python train.py --d_model=128 --n_head=4 --n_kv_head=1 --vocab_size=32000 --norm="rmsnorm" --parallel_block=false --init="uniform" --beta1=0.95
Each number is 128 + 24 x the weight over its row's rms, rounded and kept within 0 to 255. Layers, rows and columns count from 0. Numbers have three digits each. The size before them is the row's rms in percent of the matrix's.

# layer 2 MLP down (transposed), 320x128, rms 0.148, rows 251-284, columns 64-127
103:139122151116114150116123127153089115134143142132113161143135148119130144144144113137144164127110102147167178139122136125149101153072115128132184185097117140064135120101184117136111136118130130
096:127142116141143147132169073142076106080115101097117082158154138121146123094143107183138166112119089098114150138115124127150129114148129123126149158134099153065107118123090155083092117128145154
095:133108165095158107142125191152172116124155114124143144108157152117114122157155149118151137100110131150159098158103088107084140157115099131130147143089122145137136107160119132090140106122133134
098:129120128098088155118153144145148123146161131109141158111136122105134130081159124125127115135164082132166147121094127089133155112141098125132148170144117103103087143161094082116175122120155128
105:113133096112096112126125108088135125109113116133122101142150087125133136147088073141116202124102155133165164154081094170154110126146132133119146179112166112141139146107156164140084160101153144
101:158128120093079111076109075103164145140117133126079160139134113107139141160133122120108113129150151088135154118101156148118103115154101165113126091173120133120126135126103120141123146104080119
100:151151157156093129121190114166132129111114090131102113135089144096121099140121124119088165093106107114097188119159160070135140140119142123134111141138133090123094140103146156117130100116164140
098:146130126152085145114086111124118099134157145132111123149116161132107151135085109100109129131141128144104136102124089119116113128115128138088131172176127128147090159106140138104095148156125094
109:157137106145145100134132108137189112132122130093115097122110154164098107083167134121102146122122153128159125116130128140089136107130119124154118141124147105135097190127131146128105140090121151
099:097137116161176141129132143142167155128142113143144139143146166142154121127131116142151115099119120114078137156142177109138133135175104129172157146118107141105130126112181135166121147068085114
095:133137161138135140099101147085148110136119112086139078136136114120128123133122108131096124161125107099119144133134144142174173100132103092091133145124166118144121118162102052151098135142100126
098:131135121135139188099169111110117120136098143161157119143102116108205097126117157137112136130083108133128184125090164132160139117151132129150205164159107068129099181156142171118116097122121135
095:155116078103073131122084167126163132128131141100101102123105123144132113163139119143133133139101123131112095090123155166164140116112177143118172121137134126119145123150080120094126187102078147
101:128138163108101150122148112183136119094158113125111111096126117165140126117121118165173125174099100127130172130145132132126133125129110098181129157120148157118132137096074187148139162099123139
092:150169144136149114132119141130140089125101085124146188091112152140149129088167151168134142127117088152109128113112125122091136100124127124122122095112136112125079126140125097146083134159102115
093:108143068111131146155098076138108134078148148115098145075133160094128100123151114131100138138120144138164119149193134108142130130148102139097133090125059122138123137074099107152160113129136161
102:105146138110114101167144107125136138139169126102060073088160167128132108103131090158158130111155155141093146087121100149141144112133141140106125109137141125139100165104133160158140154111094155
078:142146104129105128133178115140088110084133103126133135149163144088121125186145183113143093143133123135101154162123092120121119125132160147147146117128096129156134156120149103123137112123124134
106:140109070128129153139121130142136110100084120145134155143111159148163099129119135124096149121142142108181119119130133134110133106178087148149084133077121119115152143153091119119135176144072131
103:109126136178097166159136140137150085116141114120100159138143124115131137151104125117114090121152112179123153150088092119122101155135135139135116110140090131093155135150106158140135109131135110
099:163140126110127135105163122136119110108143121123144138111132138135169157126184119132140089135093112136124144116134099142156131123135097116151146145099088165124107088158119114120120139153088148
099:146128089126069095117071122097136123133104145195135116110119132165115120130131138143113161164168132129091175137165116123124136159109147121094114074123116084135090134139110122090103090189102113
099:164126149139139107133132109159132126151162127147103180115130094159114126166156110113104124129134108077131162152133123141139136160102139115109130122118130132134110154125139128115144162139176097
091:158100088166123141102110111103103157169098135107109117133157142134102145151130150089139120128116098145160090133136115111078095148125154104124111138102163145163164128111121129131115095117108090
093:132120113086092102125150102172115171126071105140134109122153111114114119118141132131126131117135122122107155119113154095172069123148138157131097122138090148117133162129133116126119141117114118
094:120163090175091131126117137194157107104161128126137080115097173113128109108135149119158139149114123102154129128149143110134105135145098118110147115160147140069146092122087131120173138095171139
110:170102130114158137141093145139138121100188122159148135116146118153131146152153156135118168120146143088089140155144125151129156131123164125108188101115109164105169126099158134107158136128110114
091:110089166123101171116135152116132158162120116107121148128165108131123120114092138130135124092093179186137139174148149130161058130153122142129126106101110127136117111123111147147126142134199096
103:137108149091111099132139129124116150116135131169098165140116117158129171114166142141153112142157111081091168095141141102102128114155122099169122139194107172147137151120156096096131126153169160
096:093145103123126093125165109150170185127148139143114120127150117090136164146114165120115146137133085092104121147129143106137098129158079131142130103122140108112112152092174140122126115117114155
096:077162144139118161125111118140151113118152128140145191127144159097108133104128133125097133117116136143119145146180112093076121114107116176106116116162132132118103168101117166123120098133089098
095:140172135091130184108154098116130129110105100166145137124117173119132124131104107147140104069147135130131135108147139072149151148135114117105127102174170159148151148122086103115109125121123135
093:167134141153169151118118133133120083162120105065158113123157099141153151116090103127156117139133108131131130134102143127144093145135115115139128142120157124122101057132158092127112111130095112
090:141153089132123110125148126123132174132091170111124111118112116047104148128097144118142082127129109142142136105109084121165107092132114130129153113148131145154141155102148147119119146105145124
# layer 2 MLP gate, 320x128, rms 0.174, rows 252-284, columns 64-127
093:126144131126128174130145146151120101174132130106139146162105121107119155103113153087095147072102153106130111138112098077130137130170180114123072133118154128115130119100127120159111101128119157
102:151127144139092124082146119092091094116133096163122144134081120134112139134087110114114104157124131149141152129150132095139206119158112113125121096171146112159131165108128113140113152145077113
096:103117144144151108166128138089120086130163125103099124101084124160145131121123157121070089132129106101126139087094134164133130128118096130125185111117136133138076097128161108127084126140182143
095:114112176136149108119135106123098127110133143137144121134157098091125101158113110140164111131136082119103112140098122153121151132119128107161148102116103187111116130140177152119105119134136098
091:069117119119166143097167126130120123069163110101159104127148133146124127126120139150147138111119103149140112107123092145123108109113091111107119135112137121122118126137125130109110149112135134
090:144109143124178133147108140161122096114112075139131140140132108133125142148151140150117133129142136138144117136091105112116107126083159152096129139093095118112130121108126108115122086123126101
097:131160122135109072099146103071147118120151145144142171134137115148152110106185107148173124140132116125187149134133113095136147114127111141165129103134108108114115151119133118118083139105156126
101:099140111130159119115093080148103107120149152089118108114094164111118108127155159082171103131087101174087118137115142165127143083060141150168152096107111098108111142134122137128122087130152148
105:122134165166148126143136156144104153121119123062136099139159071109064162130162110148116150127129152099107130128109139146124140093131168140149154119122120095102128118152107095128162138101129129
108:126147174147132093122092154122120116135115095098089119117122151128141146135123138133166129129131106100100139134142191144133129159163180137100146129124156126126156120112070120140126157124154135
106:150125124120128165138108092139118113122104138157159195133105127119133084129099143125197141103115098136121185126157104144169127139133126122132129149139096098109180163124104119146137155159100168
094:133113158105103173144133112139122101132146129097140170093056128106163116157095131115121137113137143102079132113145163125149160107146110123149110086154132105167107155092119084096162099122121184
098:126130139134092137109132107143121138157113101119154108137106133180101138116096161120116128144134136150125143178116062126128129129135099140116109151080139136169127148076134134125152142120161096
098:107114097138125130132152121143149088155111094117125144106112070180112158153157092092075113140130143091116128143105087118083148124103131146169098140103123124165123139130107127094105123162149129
087:144147173123105152117092155070145096132130089127157164162123132120098115153127127127140162152133126104116135129118122091159143118137182162152125134087114124099117161122141118156083116116142121
108:154122161100142114110091094129121160118088132126101108140104128114113094116121157083087137101103128119105096154143132145117134122115183167148157089156104117158181119103114155100110129090135136
091:094113128125188123117097115116150115103085105134147128131080104085156132137062066111139149142122159131124090119115138158092119145124128165117147131112127122097099067140188113100079095105128153
097:114107087118174148129121138172092093114125158127122154176096167142078121105122135106135124113106123198153057125108103162118152110124097131104116119139157151166151121153105163154144092129120135
098:148107087081101103154112140134129111150171102099143105079091117099107120130109107125104143152097140114121125159111114150144138119144089107119121106153138125157136129118114129107131155132109150
092:157103141131084096122104140136109139124115180130167102126132152123084124165108115145065175129137119119101104139153152147112121144058137130153149134133136124141157149096136163119135166119177064
091:137142117082151104095104108149111136145158147144157155120125129135111098130105130157184164113152156112158102148138184135133139121105078090127135126143085110118119150174156118169160118129144126
112:138144152094176145145130177121126151081169134164095124166147144134112174133141146168098121105142156112147145124150111148113112086095103151123133192154111138120153112150151161125136127152112126
095:145073147120095135125138144084119166170098137102121137135115079150108165129146114146135153105097118124148120150123163143158120112094116089163093169107166130139114121145126102148075154192150094
107:132126104175126148124137182150091126142114123098135147131104126156091137181053148123115158168177178114140103164130119134134132135094140106113146104092143106119135119073098162149138116146127095
087:127083119130154141109124133173097145115126081127122135133125089102145102160139117145128129157116109100105110143104103138126116119145142100133127149109096112162117165119122153146095084171086167
099:100148124159119124157116082129099147148125145127135146110122133082123115127162125124142091151164118132154100142081187111140162093136147116182102141120134130106131129118098141114088138150110127
088:138130137154090124149126135108104106156115132142138123111097150118153138117124113130145148134147155125067130089107120103135134165108068096136111154119143115121093069192150146136129108094152124
099:144136136156129094131116118125121139089135096126131123134130124135157085076151115126062127092125124076110103146138156076134154114138187111090161127167153111128129121120176177139141114120095140
098:078109131178154100120100106107142166087131085111155170141151082128107125129174159138123103118117060137152147137121106091098117119107166131151117113098124156105121152162135106119122112124112115
099:142114109124149121116135143115151096072150147157105145125202120125122121159145164087144097104151164118082167138154117102128136132125143101142158108108133139159132167124148091095082171125159124
085:107118133120144138117130146100098149125157128113113113163160112144135144157117127105140170137123152141140108122086155142092170121059127107123121158119098126114134076137115165111131114131175100
102:135086120137153121139073133121128109153112120103155131140101147095124135110143134130114131088157124122148145133143118139094162077143093147161169114127124162102111099152132152132110123146146087
092:105108113141140145120102122169148119139108172091084153149078139172118104107132139152081134110131111130150099160085132081120139118123163133140108162113082149120120093148171145148154088143166121
# layer 2 MLP up, 320x128, rms 0.165, rows 252-284, columns 64-127
097:149129155123123155149106154121137104164151142132100186127158083143156102122123137103101158130124121120143136130136147088105142152107153135142085195124129165123121102124149118142111079137102152
094:114097137114122113155067145151152125148203130138138122136131140122202129082141112140126106092153121096166147129112162131134110160125137088121125162124171091126151139098130124098129169126122131
094:103085093160121101159110132070180099095122114124121140150117171169156153160097143124084117104133129110147140149131130090113155089128086115164168125125117094146102184111139141135106158152150077
105:145122142172141154144105122178098149132110140113128134136151136146120145113085117114084166139121129138128159115147094101130130127173125102165156114106115140119101154130148134128102152139120129
092:152119134104151114141125146108111129138139106076142136090136139126109112110131131139103126121163123130126141128081135130131125137114126093153168107139146108125144147156133106094135158112154139
094:128135130133080121157104127162171114136157146143127133112139122122108108095129094115088108098164086114144121134113141145112105108155171121180092125121164105091108150145146129136136098133142104
094:137123132139124142137093095125159176110141114138097105148102115116105104147099120150150103139133145110136152122116154100106139156137150100170083100170153145139136170172125120124095111113151127
099:116134142176138123120174129119156118128146127157139131147174144105100111125163150155102112133113144130125120138089138089146157114116153184149096117175104161134090180100126135125132145114155144
099:091131104121113130120140107135128139162132168152137129168095118108136095147140102136109138120134111132133114134141073143097118150125149140093130115199109131116104065156136119164102117139092161
115:128170136119151110115135125118120099109097123140152177108121132141136164131105134155110150173132125061094114131169119151129146097135128116088143133147135141090116153146099086131119101134148107
092:135168140128146107143100138124134083115111142090143131143149146137128172132169139160143122149148105121140112114126074122128160158159117150129129099115115144082153118100162125143096159150053105
097:162118161128091160096130122114082135116081121090139143094124145160154129133127165122131123106138136146130141080157102173144097114086133131119128114154113121114119122141112150132095140123162110
094:145086140104158110112123115161122122156112136106092137141104099142165125096146145177099158136179101099153148112088087113108133100100138106079135115106078129087156145132088119137135074102169136
094:120105151188112122127135110127105099150161137139173113144110144138121141133144146129180133132114138172109095103139124115138167132171162115086101140127131141118151124161180124125143137138079151
093:117125087112087145117127173137124114129100150170133106174115131169171132120154138097125147161145107108139144135102147152123137104109073118128156149162087117162140139203162156114160110082143110
103:084169108133104112128147171134136116160156095066143132100107163147162100092166122155145153124159180126136140157137145129143139135133137157123105144117138139133133134100099108113115105132151178
086:161109135124163154117163107084113146124093122171137163143097090116144156129088095096101114112149171090108083149136134115170087156099157109145123116184137100112115101111141127146088100126084129
098:115138116109127158136136106149069132091143157113137168171096183135127091130137085157092130110114157150139098121101106122143172114122163135121115176136144136113112102135110126169153124137072193
102:142123138114141140128116160103116146125137138114088131125144161131154138150089124148107140153103109130165102167121150151147151131051135114131164107120073143133094149129105134135108117134155134
089:139113087120114137183144111128101085102164151117139108129120135097130095136159113155090127108109140116107157125097138130116132102155108110156108109103144140144134165134089135168179105147129121
102:111148113134124125109138157115137151110125123147110134108103143140090094140121154163128153084082104137163108111152128122129108125123137153143144136148156120163162105103118131123150145104105133
101:096166124111118088113113132099139092142145100151162091105114117154150143156129139138152158138078133139121131151126130103123136172158105167136132163134147107138136115123128143089133179068146084
089:104116105157122185160105125085118128138083101095117150137109119117120132139154133146128135098121183100130160135129176153122155108139140129138136141141063116143089102120101113139106164178116103
109:121101170119064144139078133151086121155074091155177114116103111100149111097135126115116109101110074132114139052157144119166143150134126131093140130124135136154124135138141115129113148148106138
086:089099111166150145133132122114152086143151158105131112143144114152121072146174093165164117183118179127099093133111091166134138135153117137138118127141163098141133116110144130107084104122162116
110:136126118070126115111138153138113152165162141131117164139157137139154116114147158162140127162123158097099140113093119142120145160120151130117167135142067153140176171132186113124146127137164144
083:111142125149143117194128114109146124148147134158176130122152137102129138108154119155133142151121134121085159121128120074124131085142100086093154127139091120153106105119110135147111130132130164
088:118136156141150110103181136100130124098109124140159119118133079148150083096139154127127140104146114134108097133104117168116154095093159139087137113174129132170103091115132142105132068122114176
100:097140078140101109144128117085099078120171096132127122104099148127121145122129165108055116121151141169102108120138160113147105093115114142163124100119130140125110168103098137137120099141169151
094:114097130132119148133169135133098104159120082094131132092073128142159148098104115132110145176128160122160128150131137148118163140103131118104126160108093170140135121148163104116146050140133139
104:114157148067152114114123117101083157158103074099118152144126173151105112183089101138126125115092149099134189122138151143112146137126130103126126124145121128158137157101131165126122156139142113
106:171099149085138176109126130119113157093110125155118138109154080090162106139187093134139116100121091113138130125078158140091135090109146125170119125110152135100144105131118140125113104145132140
102:114071119145103090132133134056112096126137119139067154162109124145124121144170132119095138158133129120110145103099125128099126084135100159140119129127160120164093126132131137136115120151148137